config.toml
norm_place = "pre"
attn_scale = 0.177
parallel_block = true
beta1 = 0.9
batch_tokens = [16384, 32768, 65536]
Each number is 128 + 24 x the weight over its row's rms, rounded and kept within 0 to 255. Layers, rows and columns count from 0. Numbers have three digits each. The size before them is the row's rms in percent of the matrix's.

# down: layer 5 MLP down (transposed), 640x160, rms 0.109, rows 217-254, columns 0-79
# up: layer 5 MLP up, 640x160, rms 0.12, rows 218-255, columns 0-79
down217 093:175142170091107125124132121107126155159112137168117144145113120090147128137151097103131146109099124119123124139141087081155122104121129111114168137119093166133134122165121135120085136126159149108136080137181129111131117125157111112155143116
up218 048:131132134160140123162168086082131164137136177168132108167130133132156141131137142111098124203094131149136147128095113086126169110111133145162114100136125133119100099154131136137149110118124172117138125132159135128132148119152149113166157141
down218 056:128134122094124126105122184133108129108135102102138137126119121164148135133123122156135142104138151102143099119174096128140097148119139132124136133137115112109129133100121139134104126113135114131112117114083135142128112140109118127113109131
up219 101:116158167147120108130168138095120160109138105163131136140150109121140105109081175116119111150154140148216140125141140109122122112086125112179130162138107108139127152132152143126105126128138149085123110133123128141131177162154112174129177130
down219 105:139136156142059122138106129145143132101106116098143142089117125099082110169155076105155134130106151108114124178091120123095171151060128115085134111118153121125129119098185119172105085117133160102126141152187159136145113095140111137109125096
up220 106:155134110154136133120128090093094171133180137134117089149098150128129149172134164149147121160139132112137158094099095138120087144117117153155155118095104144084111148130168119106101150150139112107163111110134146113121155127137110146158149159
down220 129:121117145151151171097129155148125158103139142140139157117116148165100077170098142115138141110111119120136099152092077130167084094129154173162154131153119112113128112109140121144174146097084097115137118134116084126112081130115131136158141151
up221 100:161129144120144145111091122125110149091136139143150200135101156131105131128107150137086136140119112123195114132174137087109162145107116135190137131099086118090132150172151087092123169154113149091118132122116094133183123141122097115148131109
down221 092:163118107152108156124142134153123142097116129115133113130167156143174093089132160123127131163133138128123155058168119133122121137125123113116144122124104126135166152103157140144143147148167108126102110147132178112115075133117127148143104116
up222 090:145112084154148115114144123118116146095182134158122169137109125107134150121116148145120123137104161107128171097112104100144139138084154093135137124135121105095063067148167092098145130088131128118124136161108141137124150140175111141163178178
down222 078:146095096139142121137194150116146181125150137166134139128086127131102121124135151127126127143121117137137139156121120104119136105148124134119137138117113125083090117184141093110135144121156112118127139132132123146133132157145091111143147120
up223 088:162155151121112070131164144117131116124144166110135125126099165145118133161093127133123180126148124106132108178122125133143145093085114112119164130163089169126132123133102088101125133120127150082083129154135090125167110120165132181151139153
down223 083:095122092091144133136162127143134144155151125111121131133105151083111160149070089170136147145163135119129148130125145125149124127099132105122135102178151099112143146103102109111097131096132077101109131108139093114157100139114155115130159121
up224 088:147131123146143112143142147147113176079137158147163135104125153122142122168127141113100109141171140122145168156159123128116142145104180151096144080104135103123128158130136118122126161166176118092092137086135093090118124110186133170124125127
down224 090:140096116121043145125119122160150115134145173108154109122155116107124161130119127118098105121147101127151154100159149124151114160138086102146119120132149154159160113155148146121171148108111156111145184134092128110157134135141135113134138160
up225 117:166132129122139115132151150089074132111163191164133137145108132091115162136101147132139127151100156091116129152128116134175122112105135112163173126142090147096111086150159109127142142107096110115139168158129142132145090134155059120155115158
down225 119:152109137154128113156114121135128190107123087115127168096141130128135144141094143142118114151141140154122183111108120156104109125112135082103148115129090108133126128095159177165064168079148119114134117099069154123142141146141156159146157143
up226 095:167145105130108136163127151123107195124126150149121112160095119101120144131109133139158138175090151159115090085139122107135119107086146105142179143129108109119090103133133079137107165113128136098144140117158133155124124160117078146125139114
down226 098:130115111110108162139129143156118147178133143088139116143106122100145154108118116164134120152140146144120122098141140120070126108123105163126150103076137183133088109119143109139110107103119122105175140115167149124129149129144095111143128123
up227 097:117163155218132129091170113101109130106146156141140139109104151113097147175157167145140130145107172106177165109142075090109118136122117128142144106123112145114117112108144137093106113137095140079149132126121133132141136104179117128145156162
down227 083:093121122157087122131158150140119110147144158157144143138117138108159114133112076126114115128102085104110120160110124109160104148101143114097139130141162127112168083151087145125110122137123159103095132147133118161129076127133097112101104111
up228 102:139112169140154090134183127115107155118164153159144148107096131120124122153156142124131131158091150131153121130122115121148104115085140116176107114140084151133132128139121100089105138123120140101138133099108116167166145094173090152148173110
down228 093:127128094147147136148108115083112121100166150134137109144139145068104095132113137139129148143123111125106133097101131098134104159155107119182153174142136135145172141140121144108131161142181138158146131094149124089108123131087124138123116131
up229 101:170143097141134107120111143133121126122140174115135097120106130140067185130129138130150134136089137074091107156082112129127113166131179132137122115108159150100144107115123114116136134118143125146098135146146140108102064092075133126136069182
down229 101:112124113152121165129147141097122131117136095135127146136130126063168089136141128114116129144169145179185163102125146121146172092099088110101140122164114122124137159137132126157055104119145111116141132124115111115147198155181096127098173103
up230 103:137111162119127115133148148144100144101111143146151168124093119170150124115153136119158103143121132105155116151118092117146145150123103107172125151121094167127096087133097068082112130124087108130078133141123106146163133121146109138131145160
down230 107:136150139138168121116160120128159126176092144122098117190129102121134100133169104145086147081101121099111149115102156151124110107110118112159155129091154155131115094110144159175108115161119170118061125151136093125140130127160145113180093108
up231 112:151131102108114103128158143101126137133140167129123127146130120147128120140100177117124162172069141122115104125113111072162122132107150156125142134127097146120107103139128107112119177109120127081107168154134159126097098146116113204175110175
down231 107:114125132130124146134106111143128143163107120071150114080102158126162152126092099136169081157115144203121112109125118126070124134159108112120116117158096110116133149119129133140090151105116133068138124152161125113166124155116110157116136101
up232 093:129152139199187122101152129115102120122145174125134113122088149117057125156130141147123134136124119120169097147115111127140134167131118121160137152146105148126109117119125133141119139117087124127105119126108101136145107133115126153120136165
down232 091:150085133136144141119125127136155098120165147157131134158059110081132147140139118129130098107163150117104195133139111096141159101144129115104127106116130148151109154190140121104127120112134135101160083151116123117136160124149099132153134083
up233 099:149108168133120122152096160121098184120151145182142123120102149135147141102104128122120146150121134134098122169150112153162088105103093111089128154111120128091125139134158121149082141118166134146094098105120148107106109140125115081107120188
down233 106:112141144087123133108188107163123144125103104140139147115140117146146151108125092096118116130128084113136135101148154095109135191075114091098123157158189132133178137110098075104107132119133179097136148133102169136116097137137177107147141164
up234 089:169143149152176122129148154109101164095164140171119108125106128139106146149108129122132101172116150115127141135100104122150150137065153152105134118096099120097094115121133095126125170071132135098088126125140123160112138145151085093143123136
down234 083:169102117156142127156170146119092154146158146125106112128115140123107109085177092097162107141103126098134140115112125114152174151089156114074110147116111117088086116120168111147120143090088123153137055122111146163103125114175094163135101151
up235 102:146130197146188149120162129108115134115120143150127116106095125114141152139127135142127096158126143114146137129102083107150148170085098108110177106163103167126109165107173091143114144118104134122119120149126134142123113165136117108090139120
down235 102:140113138127093184148156141171149111147131116157131188125109077122133121105117121113091138178097145140106142120162130150120119127125150144148166128150158128195089141112157144116147144115139107178130113077186169065140085131123104146132108148
up236 114:186109142127174093145198094132113113089124127149149070137089168132089138111102121137152112143137164109158125163067109091143128165118128152152113085113106161080135121111151103114131183085134142094165135114129156135133150113132086137127134125
down236 111:134094146123103160138153161123143121177131096082142089171093146129081150157128095089182104083152143117122115171122136128152149126141124158101111104115115102132166131117158131122141093104145072113155160136140118138105138130119160165122131144
up237 098:103178166134136127084120106100126156108161165125135152154105138147111154129086158156086111162111125117131075096120143075125126161154119116132121099137134119139106074113110118106134126064098171150094129105131088135159097096115145183163188155
down237 094:103134119151127149161097154118137120106162101170070129118146114154154110086114173132159105136130118108122146122086099093125129121093152138137146128144143126137136134149146146129117125128129125147147081177116118121166127151139121090130103062
up238 105:110151121137120138132136115113104175113139134113129130128119111056128132172128152122112139189132161118167143092106126107141082139124159134137126135165125130104130159110136145144143115137161145153161127123140144148122156116143083172181166114
down238 097:125079146125089160125141110109137094171150135142141147119100119106135168138116177127104115151156140152097144172091115100141197129107111145122128110099110077122139201071144081154116118150154157106134147136115143118133136117110111127135139118
up239 090:182162116103155082164137123114139124136169114153115133156081168147123131132077143141136145137115141077122102130119105116128159121070154126169140121100092137107132139161088090074127132149169122102126109088141106107117123097120092130151125138
down239 075:076144149131189163147139115129160100136082118129120124146140133091116149100113154159150110151099131171121076111114155138111103145150130182156136160137140118132116112161148104070159101147113145100127129117111159115149132132121129083117143105
up240 098:137163145132135099082183136106135185089151127125100147098131113131137147157108150142120119131120143147167155100150125128098172140118140114147167112131100111100128125121208103110120141137101153109162125138135111130095144119139115139167164113
down240 094:141119100129148152118177116136086170112098119096152126142098122083106135163197133139116138105140116117135099153125104163145140071158110101118122128128130165104112142143074118158174163143140127146123145095146132108166162139125084164115060135
up241 098:109146121121143118096140109125114150119155105146135104092124160109118108174132124119078158172142156122148188096111125108147109101121120138110120153150113139144086130124152115150133142107174155150114122105129163123096172109190153158129173122
down241 106:154128160066121152108124159126115086132112118138122125148083114136136095077104134114131143122110110120169161104151147098126141131115125135139152149110110149128116144133130105111127118145108144082160175148144127110143113152100112148111148129
up242 095:130134118135133127134091135132108156118115120125132088099080098106101136127142141141128131170132115128079112137077125106124151165125171124100121129137117158076111108160184144104144171146135110099173137157138174159103144120120126143137099133
down242 090:094118097162128084123103077121120123131112137118134108137145095137134128096103152104128132123159110138159156143112134132142114125155130122139154113155111152128153165160110156119106072180139162098137148125084131130129140139079160103077151077
up243 103:124158094119159125124147098116151175070136142161135080069094155139101150116073120118116138123091135122140130158141118120103089101106140092138092124100103116111116136154122133096118152119074139085152114137137115161139149133107117161151132127
down243 101:163130086105146119118112101178154169091113122145123111146147160086137137108116111108108155089127103154111131110085143146094130130144118122125117116125108137171128122153131138118132115099100157112112098162170115121127107155124090118118100146
up244 092:156097104194178142110160090079135135104135122143116163094127153108084157116110124142166104140136133103156178121103120145127132136124150158143144105143103176139131130091157128137121144091121111126123135157152166131106164117117105113205132140
down244 106:118115146163123146116164161121169127121137129144145140129092130152137124149116147112123123135128129104173153167092116092115118110113132103159081089140092146148152144099088083148115152118101119104139162170137115136133157140163096097158113107
up245 106:113178142143124065082173152104107187105164130157141134149132145134102135154130164135150102135087150153186112091118129121097162136109134078135110122113093112132117106118105131106109113105105149091152129156119129147139157105139119174138138146
down245 101:165160143181150109170142139104158089141173159113181166135127116097155118119133124104132120111084150138090139102121101088158111133119141124149140133130148126110118146077105123117127092121139152095105147150123121129089109105113186135122116147
up246 107:125132147137159109142130156101118118141191146112124124129107133159111095163153154126094145164105134076115093104103124113163143169123171147121124114138088144152134132107138097086123115134139149130107142113135119136147093108110109162136166119
down246 110:115134144125131174128114106149148085131162110102141136092100152157123086121145128111096140136081098089154119133132148109157141127132153156094094156116131124163134148142126111124146122173150161137126142128135090123150066127109144144171152127
up247 093:175143084132157122144144126104088118105176156142110116114126179097097151124125130128156139150111143076114120153084135140132108121099153130143136148128111178114086118142145112097140142141134103152130128102138153111121128120137093167132102142
down247 100:120116110111141117095131138141134143110131109110098148137154121143150105130122157133137161035162147154177142100100125102150170114104084106159113140141119116140128121083162165166135100120117088147125122158147130176106138145114131117164185152
up248 106:123108110149143109128174151071110108110168146191127090150115172140084165119124135154155141120073140083137124170110125084106128160147155123145186116142117159104097097083111109118149141153128118102115099156152113122124142119100128114129102162
down248 107:139100117175144126180108097089112129129113137125137153149121166148167128111154164174148124140117110146143130118145173133086100115096123097145126166120136128101116138107111147124099132077108153120117109115180123106130170112130131129118120124
up249 095:158134096147132134109135176108122170129165142129137085185124171115115145128064126128144136139145143116090116159118105114097137122139111082106158120144144121080091097147101093145162157131131106098106104147121110126141090107120152101140097191
down249 088:083102148154105091136110144106130131137134127082118113127136143158145132140145093148109097096115168128131135063141146161114129093106152101188099117090175114125165135135131136136085166130143135103114169126120153121127166123152181117131155154
up250 107:149144132125131137099102180154100163095134129118168132158109108147107111118135089119129112142098137127102148106086111118177107114098134132127097145123130129108084123100124131128143116126106148148123141102103164132127113107183088082141124161
down250 118:157145105135136081162106169156123160135102122079131111155140102155124113130139089130157139136095133129132148148101134118137081105142069107092161158146134110128103107110161139145142156145156100165114160116103142125186170156144105131092128128
up251 095:151125167159136136099131130120124148147132160108127140122130117129111112124125152134182095125127124110202128156142134137141146183132120093163132100115113107090123124104194107135101137147110141162135133095117172161131121131180086160118130129
down251 102:133140084093097103080132134142084164139142134117111129160135130145157178093137122126131156091139073114130155172117099146100142114159118105130131132114125149136145105122144184126159117141136174147137151111170134097175122113106138128147082117
up252 095:149177151175127088118124142115137130125148152175119120085138093122125118168096150145098143156119151093103098155123122107124081130098157120116152157129104119109103114136116110037147159166129167068123124095120140181132135130128142130123108186
down252 093:132166162170102130150097140102131174144132123114094097100152090097130116054136121121125165124121158142124164142123146137120119119149126164082118107129123148133124138115119126120131130136148170077100078093136174138168112126130027102106115099
up253 097:150116113165128086123151126117110190068155180160138142134079133091103161127125150137111113173116133110159114152157118083118123141104135125142155122083082110103139085138148102117104166090114158089117127111129117147129113103144116173146156145
down253 090:148116136135166101103135101123139141141125142170115126164123129100083119105109106136122103148130133131169111120140134093111145139103175111160155084150130129096128137129183132113137127069080159073135135148120120120132150110166104165177134130
up254 114:138144137141111108121154118121137153062120136154148159087110160100071154146116179120152101140106139113169145144145131083131149151111117126151130170093101117116124087149142141130116131087064119130158111141129132167153150116143101170165143107
down254 110:116150155129103109132088108174099129146162150161158126139082123131130124149124191131084127146135139106134132081144139103119135136176085166106121149125092099127116115132130097134126115137135131115124107100126158137126123118142151134133095134
up255 100:118116106159153100105189124103109161062133141183130111112110142109122153142131152143120121144119146119142157117118124096114133129121165138132127079113114111123125105142147140092126135083087141106138127132122135148144155092144112165154173138